{
  "num_hidden_layers": 12,
  "hidden_size": 256,
  "num_attention_heads": 8,
  "num_key_value_heads": 8,
  "head_dim": 32,
  "intermediate_size": 704,
  "vocab_size": 4096,
  "hidden_act": "swiglu",
  "norm": "rmsnorm",
  "norm_place": "pre",
  "norm_eps": 1e-05,
  "positions": "rope",
  "rope_theta": 10000.0,
  "rope_fraction": 1.0,
  "qk_norm": false,
  "attn_scale": 0.177,
  "bias": "none",
  "tie_word_embeddings": false,
  "parallel_block": false,
  "init": "normal",
  "init_std_qkv": 0.0433,
  "init_std_o": 0.00884,
  "init_std_up": 0.0433,
  "init_std_down": 0.00884,
  "optimizer": "soap_variant",
  "learning_rate": 0.00441,
  "beta1": 0.95,
  "beta2": 0.95,
  "weight_decay": 0.099,
  "lr_head": 0.00763,
  "max_grad_norm": 0.5,
  "warmup_steps": 200,
  "schedule": "wsd",
  "decay_fraction": 0.801,
  "decay_shape": "linear",
  "final_lr_fraction": 0.0,
  "batch_tokens": [65536, 131072, 196608],
  "max_seq_len": 2048,
  "doc_mask": true,
  "train_tokens": 247400000,
  "max_steps": 2100,
  "dataset": "wikipedia_en"
}
Each number is 500 + 25 x the weight over its row's rms, rounded and kept within 0 to 999. Layers, rows and columns count from 0. Numbers have three digits each. The size before them is the row's rms in percent of the matrix's.

# down: layer 8 MLP down (transposed), 704x256, rms 0.131, rows 2-68, columns 64-127
# gate: layer 8 MLP gate, 704x256, rms 0.141, rows 3-69, columns 64-127
# up: layer 8 MLP up, 704x256, rms 0.143, rows 3-68, columns 64-127
down2 101:500547486506530519501498480500537491504485449485491475499578508517548465507494502503468485531479499463491527517467514495534517515502518491502512508500476489514517537457474482504570473514505441
gate3 100:534529500537467513527505503519476512495558498527503456523490507515502525481503510541489495512517474545474487481525504496479495457495475486547551466514512490485542511507532512523521491450495529
up3 097:484512492485464470520499496469543516539541514543473503472502481507501496507544510525534529530586456479510499509461494496502474437522515497493496478495492471516508453486529516474480488469492460
down3 102:567529504498482488498538514524519478500478473512513452466525501505504491543502486452512469487469505484492488489516484516539471497486454507505471530462500506503509502475514526542533541532484515
gate4 094:504517481501472508512462486524510469517490495534517476486497562499510476481492491472532477480489532543486529484476502479481486470541521507503483498497484506511492499485481502498502533472482481
up4 101:520465506485489497482515532534494521494528489535506486509499519504477537488468580508505550494513502508483506503450499472523476492512468455533504509509504506533490524507514465494464512547504473
down4 098:512468498474473513511492514461453522505466525525488502509493488520530509528516481523486534540520513516478464509499494486442469489563525506511491506501532512500532484526478474553521503514530478
gate5 085:558513486499489458420478517500515477510473483519493518482491479510501494443516513496525518564459480529513472499526539530482513523448502527489507472490490469493513485502486497504519543497485517
up5 090:463468484487512557474538552523492532503563484527501526482488548494474572505450515490459494537539492480497472498475495538495491516505509509509521471530520480497541496477536514497499498485497504
down5 089:528526497519489451464480467495553453475461487491512487568514501534551479499526521460515514501450482502523504515487449482510520482515493524512485505452527504510497504521478518483523519495490481
gate6 093:510477523494491512475522532590463488464477490524481524519531530467521481497566490528469503477486506450460542518478507516462505496466481518449504463490516477473496466495505497489521480487487486
up6 098:520517502527526469462482475536467498506504490513473502561470467537465528567500440499499518506501495535512507517461519473505493534537481515505507446492487475492509486476517508539512521506472461
down6 101:498504498490538505537556498471529458479479508519494488528523534470513494449553484526493481453468520522500521492488512507497496495471541466509488517478510549492520482517473545465483470515524532
gate7 101:547489570477515496533439544478498490522455484489488452543503517456479444487512466497559520515500480505496498497526541505522493480515477510527494495491536525483469537475497534519498563481523503
up7 098:506467519492505494557523520495490519509464449487532461496490523495491492524502453495503532536454502512483497488515539463510538503439488458520553476487515525485516483519516546537501501485511471
down7 097:482475521508481487524490485574503556500482528546510505498488498486511522514502452516487540446506514522503533511488532495487499496506527546540524503506467513497462528517503520472516473452475510
gate8 102:476470528476553447486482460459556486511490537498567496486476479468493516502494512478522515545518513501501513484487513517491503530500478519496511516511467511499532533520524486515472493518495499
up8 102:483462474479482518467485535514525498469533502513495481461494518490504466474528515518530479523535558452434526519472515524503479475490501463519488473474521498507507522458541525508489526504513504
down8 106:498506508544538522492489554563534497452490470504526514487472530495545508504509495502499482504537493496512522502551498530520503468469503525562500499463496494492465529434497527522465547476479478
gate9 095:491507513511463548467500487525526499500476503504444491511471501531558502493486511552500496520521480494504508500483507505483532510517507508485532482445462494493462505502495483469492518490485490
up9 092:536516487495473494440495488464463449518506487509495498486464453485516488478496498466529502498519487483505529480525511539508487530457522514439475503489494488514488527499536505501510478454464488
down9 092:449499458510489504529498504526467481468528458481513499504449495518490477485481506502537506499512514515472536509489479521495523496527523485506499460506507511509475536524492503493516491538541484
gate10 096:556501481499496521482518497499520506484494466494440460464526484473501520474440541510491510501489508551475501504563535459504465480457485499531518523477476464535506477533511501487526466475492494
up10 099:470483482472509486503501513496506529501496542499505526491520531497527463504513513547508519509484485534524534503454481510495468500554509492543499466467520529514492489509515471474464509530535505
down10 099:460503504526507476504487494570488482450479505534493514489501534501477504524467504458534465517504524449465490476463538459482521514504519494487524497523529522488463482486493490514492519495541499
gate11 097:491487485523501517504529506511515482452512529515464479525513481572508504520484533498490488473523500502511477453492518523505510465502483526487462503502554495479522510457515505524520501510498506
up11 097:462505499479493530554512461501472502476539502515547488521500521518473470526508504469467493521520523460493517531461483499467506464518508523474512512459514488485493484526492537466542455533472493
down11 094:525467486516506521506462532468502499515517564491490473512483515469507457537473506476529492505485513525502509546478475490500467480516476495484491495489463509490499512536467513490490521484447522
gate12 098:510508463483487479475442449479533517511463515489495542475510484547507502501498559509523503524491520509529492461550542472492439466486462476512508506494505494434465480505549549556525496499488519
up12 093:490467526534523526537479509537468525484478510484496437458465505492515516517491443529467501506524531528508475506487526517518482532514494534482474523481461498517507499466460472500496522473453507
down12 095:507478458504499538481487501560482471458526502521509492521550487460506512505495513476542518479516472528508509514513477556516534516490486492511512523487527497502466506503494459547489495542504511
gate13 103:543454477544543482506525520513470503472485467518484537511513520466509502488518509546495482529484492519505516502472494510500487513465486486497495504483470503525498542504509503522499459505530498
up13 097:522499492516487528531508455500561529483492487535497509483508472489543479516486495501495523531502486475529504483499466515514519513478552506529486474492537466559452485533515519498464462503495509
down13 102:580537483532494490491500472546492494478490473524475523496496508521521491511475498465487520530538517485503522499524498539520521494474506529479491529516487458496486495491510461485498507477494498
gate14 099:510493492477538479535490459555513457569514512543492511487527512521510526477508528514521513513484505487514552483474508519513516504514506506528552495474527525485492482471470511492523440498485519
up14 096:502561539460507479480493507509520523531495511493467507494507528525462510497479503520518480482461520498496487500533511499463519475583501569522517506503516490528476521497511499518514531485535507
down14 103:572482479537512509467509518498447473508514525532493494530525497486449504454471480495534525492506519502509529547543567531497500469470518523475531458516517507515544499489487497488511426505514514
gate15 098:485485528512542486560501490505517516493469527505503503487493480500474502496468460516462495492517529523527484496456500498532516507467500518548486488528487453491530515511524468544509467504520510
up15 097:465492519481526495506516481448470524529527480489542477440478463523518468488533481487488491512471483508511488502523486522515509512507523486508458496510498529520558520469511487526490492535543464
down15 104:528486492515468484502516448515489483499527529483482486434515486497485494492513532490490494502482509520429445526543489521470476532494517507514501520480485510531520501489526499511484498514474518
gate16 086:513526518517489475496482497490476514464485538479504490489514462509534501521481480468518511524469502489498475500480494499539511493456472460501487512524500489480494483531506551525448483490516510
up16 097:478480464519490472478458498467495497507517463505503516484498490512562486492433508501487504496536491519468514511483548509484577518495527484499524524474542544478513531520515461490460478515490479
down16 093:495508541479574482507480511491476510497483529508523493505499522497488483522559521440495518449487472526512512510484450467509472517468494483552495474527442472513524474512489500467478546489507530
gate17 078:536538517521521480510523459495501485528445505481509494500445532497516490525511524485544487525482599525513488504519517500526532539502530532523494500474525512515551496478493478490516512456514530
up17 081:491471516486532468529482503529476500504476488514490521489525475492504529459535509519538484504523468518510497494493517521464498530485504471500527512451519514509500462525523480538447505455515491
down17 081:511505506499504521478500514492512548502525513506512514500483502520479494539433471525458504538494480489451472453476505517498510468521490505501491513547479524471535490479497514479461507476514485
gate18 105:504511428486495520486476501531516457464513487456509522498518514502481490488502531541506462541486521490530517487479479516542465487534475507500500480476514508500570519494499475445490496505500494
up18 103:471510506498520454493518491495442488508513452495514496467475493494542523521539509490499453472519472513499474469487489510494513540491526484464504519493490469534499500535533473529535527503512478
down18 104:530461484529474519486489518523519467496493499449515509523466477497457489461480490542516521520485493494542527508513510494546541454493495492507509507538509520551470518507489529456469493499543483
gate19 093:525450489504479504501526513507491512486514494525475497450483499491491504476516587544525468484502486492491511501530473532493536523456490516478513530462502501497479488465532520522531487532495570
up19 098:505467505486486495452482484504538526510541505513494506500497506498519526486459491532497457494512506485566508557483541487532529499453511514520478512472503533482541499540496493481488531469486500
down19 104:504508539518524496463494570500501515481480483463505481490510517531530529520460469505479475492564465512542546462538511514530485490507517494519509489470508532486507523451481471508492462486466471
gate20 102:462481544479541480510499493499482527535498453489496498551486468476496494481476499515516487463528521540497484478510478520536527525472487470490519521480475507495530490518486465517483493443505530
up20 103:462505512513504506549479482487526516499470545524495491521480523517465481532495494511531523469493495502464537522476487475481515471510505455521479497486500489502529447494533444512523528478495469
down20 103:488489472500517525526475470533481511493488517489512511545475516510492496495484530442489488487491501488510472506495496503511523520459465512548514539501549474500506484528536471469482486468527489
gate21 091:500481491505503503465486512484459481497520524555489507521499542512506474519545522493547474484504482516483515506467529458482490476551536476480507519515494542478526464468470492531500548474425532
up21 097:510504500537517496517491466526557536532489488507465495514458502467483511500455491532505498537502507489511510503477490491500523488545529487489469433539471467506504483525518498488489447526514565
down21 096:492517544509443454529530490484500503513471502482560530496525501523518485456499489511455516485488496525518530515516501481532497491491476464480509493512499509505497496481520500482462492484521475
gate22 106:482483499552500479488487457457512490468488434508488550498496470482507480513508486469517534475518518503531546511477523493491512521485483532465518518521495498535491537524515493551477479519488509
up22 103:460488518565485533502462513521492516461507508496511542473517489494490456403498511486458492518513486490470510490518515541505495496475520494507508494540511498544470479459485504481551505516456497
down22 103:497530489567549539478480492477463511486498492488488518506518494519488508472519499446482487497514503510488511507455508471504499534510487526488459447537525447467493486472508545488479520498536513
gate23 109:506508491463576505534539577485520488523533509488488524466517483528499541447502462515488511546484461496516519480490508528498504496501501508513494455443516527465528512472485470473458516468484533
up23 106:518547486487541521519455477553485549433464503495538510508504527487466473526482504457498508507497564495487490491546535479492541500534460545499530487486537512509497469496482522491485531519427500
down23 102:524473543483499494517495491494499495483496488463503442518482518519506503499491475500485480502523510449458450481494520495479478495526501472495529529438463472490496540521526557503487488517534487
gate24 096:520527502522466510530472545467506539485480489489479538508538469529550485528450486499504512546507531502466505526538509502509569511506479496523505522513487541510473475491507469496493530487488491
up24 096:496507465487488510528521454538497514462527478493476477507485518487524549473514509492503481510512528469493510483489514530494495512541488513511492538535491486507492540469472559545404493497488465
down24 099:512497490491502466521508467528479514527506518532504523485523501519531564477492522523516501484481514474474528433477449504532546481487532535499495563504447486470502475517444544498472511493509472
gate25 088:496523460490497484495523507515498471530485510505568505540474556509494529525447502454463515528459487526464491489478459523479541509461462504512475497482476497514489546514529509479534514525486478
up25 094:495481509536494546500532496520501515471492514527463482482532471538550517478507490527500516453517544476508524484509499491491489475513516493483460487503502493484550498478531527471475491511548523
down25 099:467509504566482531535497487511549514462534522505448517536509530482523521506515457500443480479495531491518506513489484507502491535516491507528534530434495533511488454493472495533485482502454502
gate26 090:505496485501478495519510536475509464503457496464470439528507517482485507532545537463473508472545520513467490555465493491509463518512494486522515555478497486450511492511499497489516488523515526
up26 089:500552510505541473485532498518480515436521492503483459539469494524491527502530511456500473486536479482494445530450461486529536522491536477518517514469463509493541518515476499535504504484529511
down26 087:530527482501456528449443508499433475506517491542505481528515517525454494520461482497459501519493489563488496502511507494523480508536483494502490544543496491534534555473489511519523502488565509
gate27 107:491495523538521528486517507472495486482457485551491499503486502449514531466529522494466512477525532546504524520455513502482492478524491456491472514442497490513487500494489486509522481471512496
up27 100:475468506495467467523490589513530475512536510541505525523480487485499494489472466536462496504509508549510459519506490518524516484508502507513521504489550515508502460530489465507531493518483498
down27 100:462481491526504481505533498461474533515493428474471533543509489536523499522545485531524499518498512489497546476506506501509515513462507468526504498487515493488476557482494512497494496512492446
gate28 110:482497511494521448542447511480522511471486458495499498518513479536511462461480505490531506475536496472477484500489509475493496526509502487523486440495543501500507472519531542479521505492503473
up28 104:536499556487505484526521519512534564517465498504443480468518474490520494442539513502510465485496492490494500512517489509533495509563494483485489507496493524467523528490518564558473513506517493
down28 098:504486496488466467475497511466490547531481524490482489508453509516466482510528526507514509513486472504462543486517551497499491499467489474507502506490505527507508539534480469492494473503485487
gate29 110:481482485505522492503506499462511472534488521477503462549493439524508499491517505455478478508456451507521508464489495498529490490504504483503520489498525495484471530487501485516478476504508523
up29 099:514485526509503499470449492486531487494502492484489490507465522517470483495538498500475510523486472502516463482510518490506474465482486512489473469497505527438501514481486492490492516486525526
down29 105:459520485472490517507477497492534488489524464536514473480547517491547473504521479462477499495507477501494479501530515532495475514520516494561455519505500430476510493496522510533526512488499467
gate30 100:475520535477485494458579510509540495495488515532469558477501471465537478497496462500532501507508520475496468512493493544485479444514507523498495500496445524544525510468523490494521488465510506
up30 100:542497567537514460494483494500476525487511531512462492514560501491534476498527505460487484495498494465540504498484534536504519478507488482475482459510441511522486497492536468467413524515512519
down30 102:489486474528502530521493485521508481547498482509485474515520468485486528487475456455530526537487516515470516525530506580473477498528472532512493516506515529432493493491489487514483497495476522
gate31 095:475453522528545496483512486507470474494485545506529492502519537444483489504492494491467487529478495528499473508514516461513504483473507539503516499485439520513508530497513486512496473498444493
up31 095:494549508519496508496489467511493476513502517477520496438529490465489458480500493501519498495523555454456442524486505501490507449513454468486489526513471509509512492519499495521481522519534505
down31 100:531514540533505462482471531500503507513460485456520560493512545508495484511491460547486493510481465490529462500510495466467477488454493507456518538499520509503507496493504482507512579448470489
gate32 098:450493520539511540534475514494484502513525468540488513504490525526514549536458504482495518513479502522477516469546489472514515507507519505551480515482477483499519526508469493537515461506466451
up32 099:532483475505485483489493529486511465532497514512481514497485513471454468477554494486541468504492520441523467518487527527500467498503528506509529509458500474527514488528494471455463502469506498
down32 101:485482467501511483487516542476482484499500502465486527521462491421449456454502498483484554477498516473493473544493536488531461460518496493516484497480500513520492498528502450485468505507515520
gate33 098:503489460503477525500465487515491495501540487503521493497505484484506476491492480510565525491498497494449507508481547541493520522518510505485506468491505502512525494484487510488508521483495449
up33 103:481485458511469445492521492517500521523491500478514503513514566532570536499569476512487524506501516548494486507483497492471485519492524470474484513488513456496541475491460487406510512492517531
down33 103:507548474487496495501527497510490511512466543520481442497509462525517488474528464506537523463479474481484520506578496476485503456541474448468468588512510467499512526507501478517500501535479472
gate34 094:515494515451489446519543530495518512490497497465546573486509500514477500484478461500495507499504499503496534528535533514512509496491551517448488495504446492506507508496444524510439476480477509
up34 096:441527477474498478555501534484488517541522517487475493500485484497489485521528492546543493489482465488499514503480500488510500485474514558472470519483491493519494482447500502475496457480481485
down34 097:510490470498476515570517482471513514489492457463511536539485502510503517512477547480480507459513549463523497488502479452493503582538503469500537548484528520522480485493471505449467461528545507
gate35 094:525484480463487502488517532508525480533516507512501507455513524483512491515501503501481456483450527510514512488510485546504450493470517512523494449532489497497512518494499480533466496488483516
up35 101:466525477496497487526520463516487497518501500509546522515502502515506461475521505523506499526513488476476463498456534454489488543537488545491522474534504520497492529527463508503530504488513521
down35 097:463507508534485519451480462512488516525481508549506507515478501488498509493550497544502494502486515500480532506498447533480452464460476495488530508517524518489522485545486559498511484503457519
gate36 100:486500486531494509491521580556485473480508487477553502484484506523562546522540502484492499485472535489478533519550471495505523528537533497461493489487475456519551524515487523470456481500512511
up36 094:514501479510505476508520504511502461509477471485500519566542468533528494508486517478521510495492503505509481496490461504492477477507482450516486486513516512489517529477532484492485535490523521
down36 097:503492551460506554514517512507471444466466459519553538526452482533497543504528531487509491509515509501503494503492485499512517512468483515456523516501522454464505497490490552454487506480529527
gate37 102:511523525510573480507520525534510525505465503508511540517453483539485460511484482554453489489463494523479550486473496530486486457473480503504502504460485484485508511470469510514499463513488529
up37 096:523504473505478450525472469489473473496464474477487458496535507469520532473504487533503500535508513513485472506476471500536539538496515494461478523505480464522508462496487505488508534491448517
down37 099:513509474491496521491513515501528481501519426488494544496508486501490478523453505530496488478566533523506452494524490489545500553476466453523495508512552558504497507511507519491446556515467494
gate38 102:519506514532467502483504519516444456459484480510537545437514424524495501496480497501495508473471461517507499489502518474519517496483500532483490527519481467526497485472547550485522457544447500
up38 098:494555522507516523498498493499507529497486499538503495488489552483510546475526464471504471526498480507506479534494499490493486476438533490514498481503453522522518512473498440495470517511499514
down38 100:552518463527507555493493517508495511517509471507486460478509517521474527554500488516511482576547542508496489497496479516493519513525516496482499490489512432504487531499472442487465474501486513
gate39 096:543474514499493516519469533490538506524496481521516516514502505476526507485533516473476463540470471486523497487490504496500537517486484479473534506517473493489518479515504503514462503508444571
up39 099:450483501499476473511497500480515517480507503473468476499501533512497516518498498516475477513493494501509483497522464471505512471493515497494531516500533472517506546484477474515499477490543479
down39 097:496489513490467479488461476484517507510470490547458467485557509525498479467491463520533511460530536498501456509497501517481540476535502499508499460484514470479471500494499497445464463529488533
gate40 104:516479481475538490519495484491501520440489506545522425487485506479505524492520477567494489510509501518478509485454444544467524439517493504497483500508514514545528484536498495472465544500494462
up40 101:563520493491474495476501517475468527521489470484506528532502515518529516524492455482446535496478539507472474479468484496515552451487488513487500511447459501512529522453499499475514487475536489
down40 102:500536531527526496481514482527500450483490563518470447521478502516491566464528485496501491519485495501487481477482481563503501487518481513494453542467525484474517508517484496517459481517490485
gate41 098:534480481504449508487492552528498497490510467544486511521560487478528508519494517497466521523498472514521465471500479509528498505504513488480496500505514509484486484474472504499466510495498556
up41 101:480512505540517507538531511511541531487487480529453508462500501498514526526480535508504470508463512527499532518499532503445511514472510496454511536498457456466479503467501505535504493509494471
down41 099:503503503490514505508526532482548497486446427503490495508508503485463509477479511485515491475518443530508529496509537479478463523513502512492414481512511478439505484505501548520514480574507472
gate42 093:464489505510502508513485512506481509498524521532433523478489489500499551461523508498473518482530510465522486506503514558514526445517465531475490513510463502473561515519528499480482496502485463
up42 096:503482487498523539506542475500530582499498516507468570522520550520505467507474486550498491507514486512531500498497516461508553509491480508501493489470496504496480523528467468482493513482489508
down42 098:455503475512469488526542497507487494508485530529457496467477522491524483509494484540496484479512480464530510530498493506515479496530515524475529515459482530466479528493518500521468487500502512
gate43 098:510500496479568505474501462459539465479514547511469516496495479493481505480513505543507527479493488481530524467492477542485491465476505474461520482503476501522507472472455507487489519504499507
up43 106:516509542467513480508530494486513504478501505535500473519496481509476527477555495502476505487464537485485544481499470493494505504455486443497476464447490480487481490473454510497555534498461502
down43 102:486523541468487484527481443529522472512487481517531498502470493492492524530490504444487502477480516470515508520522490561510552480518484555512448484453475472485501496516519506528452495527520544
gate44 095:495503523509473482495504500491494467516501489499509522458481496472526462461452468502491514525532521541467475520499515469502516524498509510493447498495485517498504543504474531475517475522480569
up44 100:504485481502443568493467499524488489481507473562488501471518501555503513546454496491459569481501506506490470521500502483525514497496488502470520510498508522506482457473479477552494511462536504
down44 100:514454487505517513488467514505481512503493495482450526494495490530473507508520444491470463526457553504515508458510496543514517463477486511498479438510522502496543534507511534498490494485463513
gate45 097:507536508501474480494547503508500487500535498495523498489505536522384514499486480530514524501500495508470521473470492471516510482490538537514468470492528461517509500485470501517465435494482484
up45 095:483535511533527507512459467508484554511494491534542518509458459503491509529515531481515483533485470467478493485511485529499470545514514492483467490518499500465488487515529469500477481467482499
down45 099:495488490528524506477493519512487510498482470465483477490492510518471501479527475511527508510508500493500514492454537463442513491500515494518510505519496508525505544484529510530471522467488481
gate46 103:531478478502544461519555465516565511468490483520508486499489466493503485511508501516470502475471469472505528453440489487488466483487487502461497530472549513556506511463485460525483518457505512
up46 106:516481457491465479513470429533565530525480521491527485517500495470485543468502519517513467568491504476467494522454496525486486493552494505495499513511519496551528532497485479523472500506479482
down46 106:509454486523526507540500523516487515506481544493505482537511507522498509491509492527519528493488530537503522512494531500478479488509473480523486480541494482479551546455513486480503494531493504
gate47 098:438520517498502492478495510547486505509458467495477545525477463535522481466457536475490493527458514513471547500477508496515507503530485518486520479487525529476514462482526536488459509487481521
up47 096:471509477477459496472478521479483528520476526461488535477537497508505492527436467483522515523507502499490474481551505517517497474515497493512473491498495506513524508480548513501480515529502529
down47 093:484483521473476543493498486556480474475491512493510530474513507489498516463534475484482538493490556497503507507532516540482482479469498489480476500536480517484499487477455519530512562477494519
gate48 097:537516469450489460579509482485503496508476502476490496487521511534454465493472480490443502523473508522511519509480487521487491556519551513497503480446467499550503501506508483493491505533485549
up48 095:506504540502588509525461503459499515529517513499481539500517469533489455465511539445492515501566465545498481498511519519484505500558468483501537501487493479540499495452494495515502500518547516
down48 100:508509490514547488510494465498498525508493516506496498478501500500516504484510550499542532472531519544488515430523491510516485447490504506512471524499519491507510447466487477505488457500512497
gate49 101:477476460493478512512516495492477484514474491540529515493522464514535505492492513517544470506510518557494498481519504505521517516505500483544483491458501591535488515475445455493534469536534490
up49 101:497527504465498497522505467475535486534467478506536508525481524519526486463483515491484481499486485519487511504537520511472529501516471503533476498530526527510517543490521437502511452483520546
down49 103:505536479483545496485498513487496501512455527482494500511496524490492511515517506501504474503468502503464501543463509506495503489492485523532514515515424560468523514554494516502523522502435510
gate50 096:488536511513537472481513501509469457505504439501459540556512553521497471522451505439497504494499490522504526535534501530499478537493473520491531470467518473443501507492521456538490524484486454
up50 096:515469505521486495480482513471511456500494477455490517483468514529487545540524503534495476510564480493504500483501500532532493501544504534507481485478513486538500497508530515468497491550483486
down50 096:474501498447507478511509563472492554527507533489506461480485510552468470491447474524473489520509512504473547508490509522462499490491528487550486490561435500495544487490526500454499502495506526
gate51 105:470505544482476519520485526476444500507492502492477514542493469529523511531489495505476530487509527499522486471490517490528495538529481460492468510438485544490476511465467519535498509500496508
up51 103:517582500524499491491500470505525520500456494484466448435521512513440501530504519515517496503509451524498502471477539480503510541520476548482496493521517530504479500535506472493435497500524514
down51 102:533483514499504524520508529517504519482547477509467541536527506479476515486509500499533478486521497477507418529488505536516481518494526512490461505479518505511455523505524524477511551531542510
gate52 102:452512484515541473469475514483528462478516483452464505476526483475459487493495541423498515524520473505498494477502539524477529487539536519478510476491506507495505482505539487478463489497490475
up52 104:538521525527519491541546472463474505485495505518493500490469486486469517495480476490461506464524543482459483462483471526511495492503494496524507439558506484506506510513523484494494445440492543
down52 096:486472496507509556490487515481491495505545508504473505489512448540522497523516578506444503482506484498479492533488501492523524491532522486507530445497487480486481506513480531481465464502466486
gate53 101:469461492504480528472514443493494540535510498483440508456497503553512501532456477467550505500495547502485486505539462497493513500501539509532450474479538523501492557490513525450527525526531505
up53 098:536465475479513497467497517519524488487480547524528517452512506466475526465483543540502515503507505470482510538500525488508472538527484465485518516507527503484455464502470514519471491548491515
down53 101:525524481460528496473545501554480461472495538548500481478513497506498488471501481497507522482477518472520501489530497504568476526509478489486513512519534441538518490472540507489521532513474462
gate54 096:464506497546458509511510475482519504486479555541491496494514494474513473532496513489440512513470534450500504513493526500494496480481483517504502515493512504522555459515503504494474499462489492
up54 101:520457481499501461562499500522505489539520530480522493501507508510505466563526522559468485540505486528489504518521505506506487507457532498475522503507485513455467548482512500513499510512502478
down54 098:540526502455478496476505483533449569528507473471531528484514497474493532492516513508530484506455492533466489501487515473543532508520475479499443483503482480514467485495489511500555478510495472
gate55 098:532509514479456493496502485491513492480518443487479502480464515505480542481521484547503487455501517519466525483477494514469478487529483506516523531520445456553481499496506535494520500483497488
up55 097:504511496562462473517462490493527461513497534487464557499477498514529477504548505483537518520492507504515513453525550527440498490515475470490545536487544521495494567484522525536539523477524479
down55 099:509463480516496476493494495505497528500488509488459493470515457511467501487533453526447448508523488475495513557466505485536502500477509445476555531485508504501450521449499472514490497494472478
gate56 091:506544481542499453552497504526493541514455487486503515495495574485454502513515503503508488506486469485516481468493424493469487472520486536496477523535459462501501513518494457553511525484512540
up56 095:478492455487533456475515477528477483492564483508520496504541549493476492526527444492474527509493488454499503526477488511506449495525470537517502523493436457473493473473508472482482502467449510
down56 096:505484513510519450546501472507523476500513526521467498526521523499503453492536534468471496472513535471541462508484481528515468481504470530478475480484486500467524540537494516531513532497581561
gate57 097:511474482437534509464474495489502487498544514458514516478500502512503471504497465466512483502506562507488540492492489502479533504512445542520477471496507492543512485528528453502504505504513484
up57 094:480523489519510533484480477555502466523505453553456513511464459468481471522488500497505459540477458486505476502480535514468509515468502526522516499453505510487541518535511448523563495504455471
down57 089:442529502474476502546529602493521500518444433478507472530525506509511491517527482503468523516535483489497486490489478492495463531495543534546538453497519541499485498488482501501531488493511499
gate58 091:494491519437482490437481508490521499488482468499535519543461498486538516532543490527518453521487525474521412515479547510562477492494484526464530513501468516480466478462463521512517476498500516
up58 091:491489480476507511507500451490499557493503531519492529472485493553508453516505483543521484542493490469516496504508482503495497505535471477499467491475501516509505491443505525485473476492483530
down58 099:489480514480488496502498516469509508502466480539516480482518493517546498504525494533512499504477454533527524512498478483524520510453518540537517515536466492492555536474479494519503502468490462
gate59 105:482496499458546490455485483482470537483491510502513499470467544474509504510472521480503512469512522463523516527493455430468527524470540554528511505550476527496545490446522473448475508507514505
up59 096:507498466505534502483522502520510511509509508508490488475511472497490519507511500484498459468512517495514501539540483472518450505516494541532498514522460520540539528493502500490496477454493518
down59 102:501495498491494501526474492493552459499465540464485509480474496474503481531556466459525485482497540488477531512478495499485477527518538510498450514531520482529509479457500550498494503485452506
gate60 106:517492509464497433498458516488505488453489502502544454499475481472504531465517527467505520491485458506526516480517529528484498517522528502486480463493477518529500510523502498535536531511511482
up60 099:498507471491527486490497491534496515469472511472511531464521493479514472479490524467510459542487495553494477449536473551521519483553488490470490515483494497517503521516503483506458557525500486
down60 103:545523486509497481480520533489489485495531459515488460468468532543476520489504513483488476529493519537527543522519521509532540494484505471484483504504506480480497498498502532481511477479464514
gate61 101:523487477493474479470506505498459471511522528410496518544462514488482499478489498498548514494550483476461496479517510501547484543482470513546511508479494528508535482509540519482514499512502480
up61 102:551502507494513526519510511495452456472509539535510492496498541538507459481552453501521504519488472490541514540528464517480503548493453443479473472475527478501468513520506480499553488519483498
down61 100:487487472494526510513502494501530462519494469514510499491487503506510500511524534510470515530497487493476489489465515515485536509501547465521498505473512489501555481522486516476472477498520475
gate62 100:502548494487505526494506477507543506506511541522480475513517538471505509532453467492450494497432497493514480484488501522518485506502538501521505466489485524494507491552519486497519458517513453
up62 093:464513510498463504483516512442492519492513455493498479451506526439473504501478533534477507469472529519477504499519496511463545448479522507517468504490534497502491524499507512475491521538514509
down62 098:490480524496481542522504442477485505547528499486509521497528503535487467489470475519527520495499490489487492508490476496499505505466490481520510535500501527556484491524477481562553517488531482
gate63 106:509514529524464515521497436562545475512458575480517545506457505517476504498497471515493513500482497523494514483495507540485534516499537508523492486531492493476507517491518481489539519496506529
up63 099:492494536508497513549493471509542468509520516459463472530527511510495473528520512495486535469485532513509476518497481509518476515511523525503520446514504485474493516487506547502505489461546502
down63 105:491552476493553529508532458526493497492462510486519520531519501503493449512510463508489458503478498465503491482494474540478493501480498490519500487512441542499533518510500546524469495484515526
gate64 097:484449557458472506508485519490513489493463518514557506473504503507556498505497481486520504465482480457469470474481480493463500502515470508452482482490497493475457475524482522486517495476482488
up64 100:525520489504479490542503508480486545481504500514500497476507507495479516513528483517484487486494538551474515494494479522482542473485524501488454519530491489487464525481471499498525518520498492
down64 099:516477510511504464491532464491438538481488479517461526507460528508468537479463488514507477499452525518477545476515500532507478494528489518492455485497494484501484513461461545471503518530522486
gate65 100:459486484519515492463519470494514487492498507487563545513461508523516531542490531516522491461489527499484501489502501520546528530481509476515472524497493514506508516530508525489538482519497491
up65 101:466510504527489528480514574526510517501505489492539519549484572493450472506505552557486493509498515502503515483536516518486458463514490466523535497501471502464514512475481526489490489491439485
down65 099:501514441528507497486501545552502486505470466494562451520521505464471503447520474483509481465508481491510501498524503500494506489494497514547487487462528485539511502507511515461528468529527513
gate66 096:479509517447483502492503503507470527519518507519505476528536463529514533477514466471499503490527536508517494516498519512500504519470494528489516545505506485510500533540457484501480482509499469
up66 103:500466494491500482497477512495488524509472559457488476496515503527470529509511525512529490523458498486531493450498505495500528499566483494523509487458519495502490492501463545479467474478480498
down66 104:498490488505503498500469503484520509470462478533496469487458511439491502482481501483502463503515478519499519526520533558478446522534499471480488531502510463532508471541504501484487480462503489
gate67 105:475470517491476447487489531514482502536514505471493511476483512503508491516488483459488523515509527558505533529458499505504465559532470473493517480546520513535515498485529516489531486502518517
up67 095:520504473517487469488484511463529491517499515504535528514513514544493501482567512504499480531459578499528542510511507513524514490482446503491473485511525479530527499512504485496506480505488521
down67 097:466495444513508475491506534516517494512505483522490552515520532495475505503470523482484481546517433483504521470505480472495517509521542455463503546530492499507451502520515494493504512534508479
gate68 098:531537447541463506522517522505511517476511500519505499512533527547534508521487480495472452493505522520491476496505490497492502505525500490527482491537528496521528496548480528492533532514503489
up68 106:504515470496500522492465524522460467487501482533493464501496511473508507509510489524506496503533483528517516474512470483506502484503449512481502533482504504543525502470506537443510513485460489
down68 110:474490465523480497479460438520517500483448469468484550516520498452495502497509567500462498504518512488477516515514513492484538524509453529467519488564492473496515490466479517509533514466475511
gate69 099:520510494513524450516457531494459532517488472519474530518490463499478510533509532520495470554492497469527489476529514503513493487486496490513518501525483542502520524499477489465442485487523509